{
  "num_hidden_layers": 14,
  "hidden_size": 128,
  "num_attention_heads": 2,
  "num_key_value_heads": 2,
  "head_dim": 64,
  "intermediate_size": 512,
  "vocab_size": 890,
  "hidden_act": "tanh_gelu",
  "norm": "layernorm",
  "norm_place": "pre",
  "norm_eps": 1e-06,
  "positions": "learned",
  "qk_norm": false,
  "attn_scale": 0.125,
  "bias": "all",
  "tie_word_embeddings": true,
  "parallel_block": false,
  "init": "uniform",
  "init_std_qkv": 0.0375,
  "init_std_o": 0.0,
  "init_std_up": 0.0375,
  "init_std_down": 0.0,
  "optimizer": "muon_variant",
  "learning_rate": 0.00497,
  "lr_mult_o": 2.0,
  "lr_head": 0.0115,
  "warmup_steps": 200,
  "schedule": "wsd",
  "decay_fraction": 0.949,
  "decay_shape": "linear",
  "final_lr_fraction": 0.02,
  "batch_tokens": 32768,
  "max_seq_len": 1024,
  "doc_mask": true,
  "train_tokens": 149000000,
  "max_steps": 4548,
  "dataset": "wikipedia_en"
}
Each number is 200 + 20 x the weight over its row's rms, rounded and kept within 0 to 999. Layers, rows and columns count from 0. The size before them is the row's rms in percent of the matrix's.

# k: layer 2 attention key, 128x128, rms 0.062, rows 95-105, columns 64-127
# q: layer 2 attention query, 128x128, rms 0.0648, rows 96-105, columns 64-127
k95,094,214,195,192,181,234,201,203,209,207,183,177,205,193,199,205,185,177,235,198,201,209,196,199,194,193,219,188,173,220,186,188,207,218,163,210,201,218,227,198,202,193,211,179,208,196,194,198,205,191,191,203,224,220,214,221,199,217,194,171,231,191,161,167,173
q96,108,190,189,220,193,170,201,224,183,189,206,199,182,196,222,188,183,249,191,218,153,214,224,191,216,200,183,214,221,206,200,218,210,211,195,197,211,192,210,204,196,210,200,239,201,196,185,215,217,168,205,212,176,229,198,209,221,214,188,243,222,197,189,210,165
k96,093,222,234,198,227,240,205,200,209,184,201,200,169,168,219,190,190,203,164,180,178,207,238,201,164,214,216,201,190,215,208,187,199,246,180,181,171,216,202,222,200,232,208,177,224,196,230,237,194,210,183,187,189,198,179,204,194,192,215,204,251,208,201,191,232
q97,107,227,181,237,215,162,199,208,211,159,168,215,200,183,207,194,195,172,214,176,206,176,173,219,210,224,224,170,184,208,224,175,191,217,190,241,224,204,214,178,196,159,235,198,200,182,218,174,191,179,168,195,210,202,175,191,217,195,225,189,195,205,206,163,222
k97,101,164,191,166,190,193,208,213,227,183,189,195,180,220,219,198,230,211,217,171,226,178,206,188,245,169,210,160,224,169,221,196,185,181,215,208,223,191,182,179,239,191,192,218,214,233,234,165,214,208,206,229,201,228,204,215,210,191,211,244,176,207,200,213,192
q98,112,182,196,204,208,176,214,227,219,217,200,216,219,229,231,216,161,191,180,215,219,168,199,247,209,184,198,205,198,219,218,183,231,214,218,168,227,178,204,201,206,186,211,196,178,211,228,184,173,170,186,185,190,203,178,201,198,222,155,175,189,201,223,209,221
k98,110,211,201,222,170,202,186,164,220,184,207,227,204,222,222,196,222,183,229,172,237,161,199,193,211,226,176,168,176,199,180,182,227,200,216,182,211,197,238,232,221,163,230,194,187,218,179,207,202,225,194,213,227,233,153,183,219,182,200,179,192,222,191,187,195
q99,104,211,168,186,179,186,197,186,208,183,189,217,212,194,190,197,197,209,225,182,216,214,211,189,219,206,194,156,204,248,199,233,196,213,180,205,187,198,189,216,173,214,177,221,185,170,184,186,197,181,219,192,231,232,209,212,208,193,202,223,170,222,182,222,184
k99,097,213,194,207,234,220,229,242,155,230,196,210,207,170,176,216,179,209,199,226,170,224,224,162,192,196,180,173,197,199,215,196,212,196,208,222,222,202,224,200,181,231,226,194,203,181,186,186,201,205,213,184,185,202,200,176,185,172,237,232,214,210,192,210,196
q100,129,220,205,205,183,187,208,184,192,173,215,138,187,179,201,228,173,193,197,185,174,193,230,183,196,202,234,205,192,182,212,219,218,197,169,222,201,237,204,169,175,183,188,239,213,196,181,188,211,196,198,188,207,161,214,210,198,178,227,202,191,197,181,203,179
k100,100,204,205,201,168,192,170,218,190,226,189,213,183,193,198,170,206,235,202,202,213,215,196,200,228,166,166,240,213,202,217,196,212,193,190,208,183,174,242,183,188,224,170,168,210,204,249,169,198,210,213,191,157,216,210,202,192,217,237,178,202,175,213,217,229
q101,103,229,178,200,186,174,186,209,242,187,201,205,214,190,242,248,204,175,197,210,213,207,207,211,187,173,173,193,185,225,238,188,219,209,218,181,220,176,206,169,219,194,195,233,223,155,220,170,172,193,188,205,190,181,187,209,198,170,172,200,177,193,200,230,209
k101,103,192,249,222,203,207,204,194,224,230,186,177,230,182,199,223,181,162,220,202,213,211,200,178,236,203,179,186,164,173,211,192,193,143,203,213,198,187,197,219,241,208,209,193,169,216,219,188,204,212,198,188,206,190,165,216,225,218,232,197,194,217,236,167,199
q102,111,178,212,179,197,188,215,218,240,215,194,196,213,197,180,201,199,194,213,222,229,207,192,174,207,209,186,177,194,186,173,189,203,189,207,159,210,171,241,231,215,183,188,180,222,172,172,171,221,189,199,198,230,218,182,231,202,190,147,193,193,201,168,240,194
k102,102,231,211,205,178,201,245,233,208,191,199,156,251,186,213,223,196,202,191,198,184,246,206,191,222,184,214,223,232,214,176,224,218,198,209,207,190,173,228,190,184,194,202,214,180,179,210,212,201,204,227,173,175,195,224,196,143,184,191,213,197,213,202,219,195
q103,127,222,183,157,176,223,206,179,171,201,203,188,208,193,192,230,245,217,223,182,190,209,243,192,209,192,220,208,183,204,188,227,189,189,188,179,197,212,179,197,178,191,176,211,206,195,173,215,202,194,237,227,200,198,231,210,172,199,210,205,190,179,144,215,203
k103,108,222,204,222,231,215,203,230,189,205,180,199,177,188,198,232,180,246,193,209,149,212,229,177,199,176,208,218,201,218,202,244,192,202,182,220,180,208,228,203,172,230,202,204,186,169,199,208,190,182,185,193,188,200,237,224,169,179,225,191,223,194,199,191,178
q104,118,193,203,229,172,179,177,211,184,213,180,186,193,186,208,196,200,179,170,215,219,190,202,191,228,166,197,226,205,152,212,215,228,213,203,182,178,233,185,208,184,230,185,196,186,190,215,210,215,191,205,166,210,210,191,158,210,189,214,197,212,154,213,179,186
k104,109,175,150,209,246,211,179,191,187,182,218,209,216,228,246,189,199,201,200,192,215,202,170,205,193,208,169,176,246,238,234,157,195,220,195,191,195,202,248,168,221,174,217,176,191,216,216,215,178,186,200,208,199,196,208,193,172,205,192,217,199,216,207,229,192
q105,141,236,192,216,191,164,213,208,201,202,189,191,186,178,208,226,208,224,207,193,159,204,207,159,231,187,205,210,212,236,210,214,216,217,167,172,232,202,209,194,194,219,205,226,208,168,217,202,195,168,197,184,185,210,216,224,199,201,206,209,197,195,198,214,162
k105,107,214,213,229,214,181,162,232,189,212,218,196,207,204,234,199,180,169,207,225,205,181,233,193,192,213,183,194,199,211,251,221,198,188,210,214,171,190,186,172,197,193,211,218,203,204,226,207,166,210,214,206,197,184,178,203,231,143,217,201,183,208,211,192,206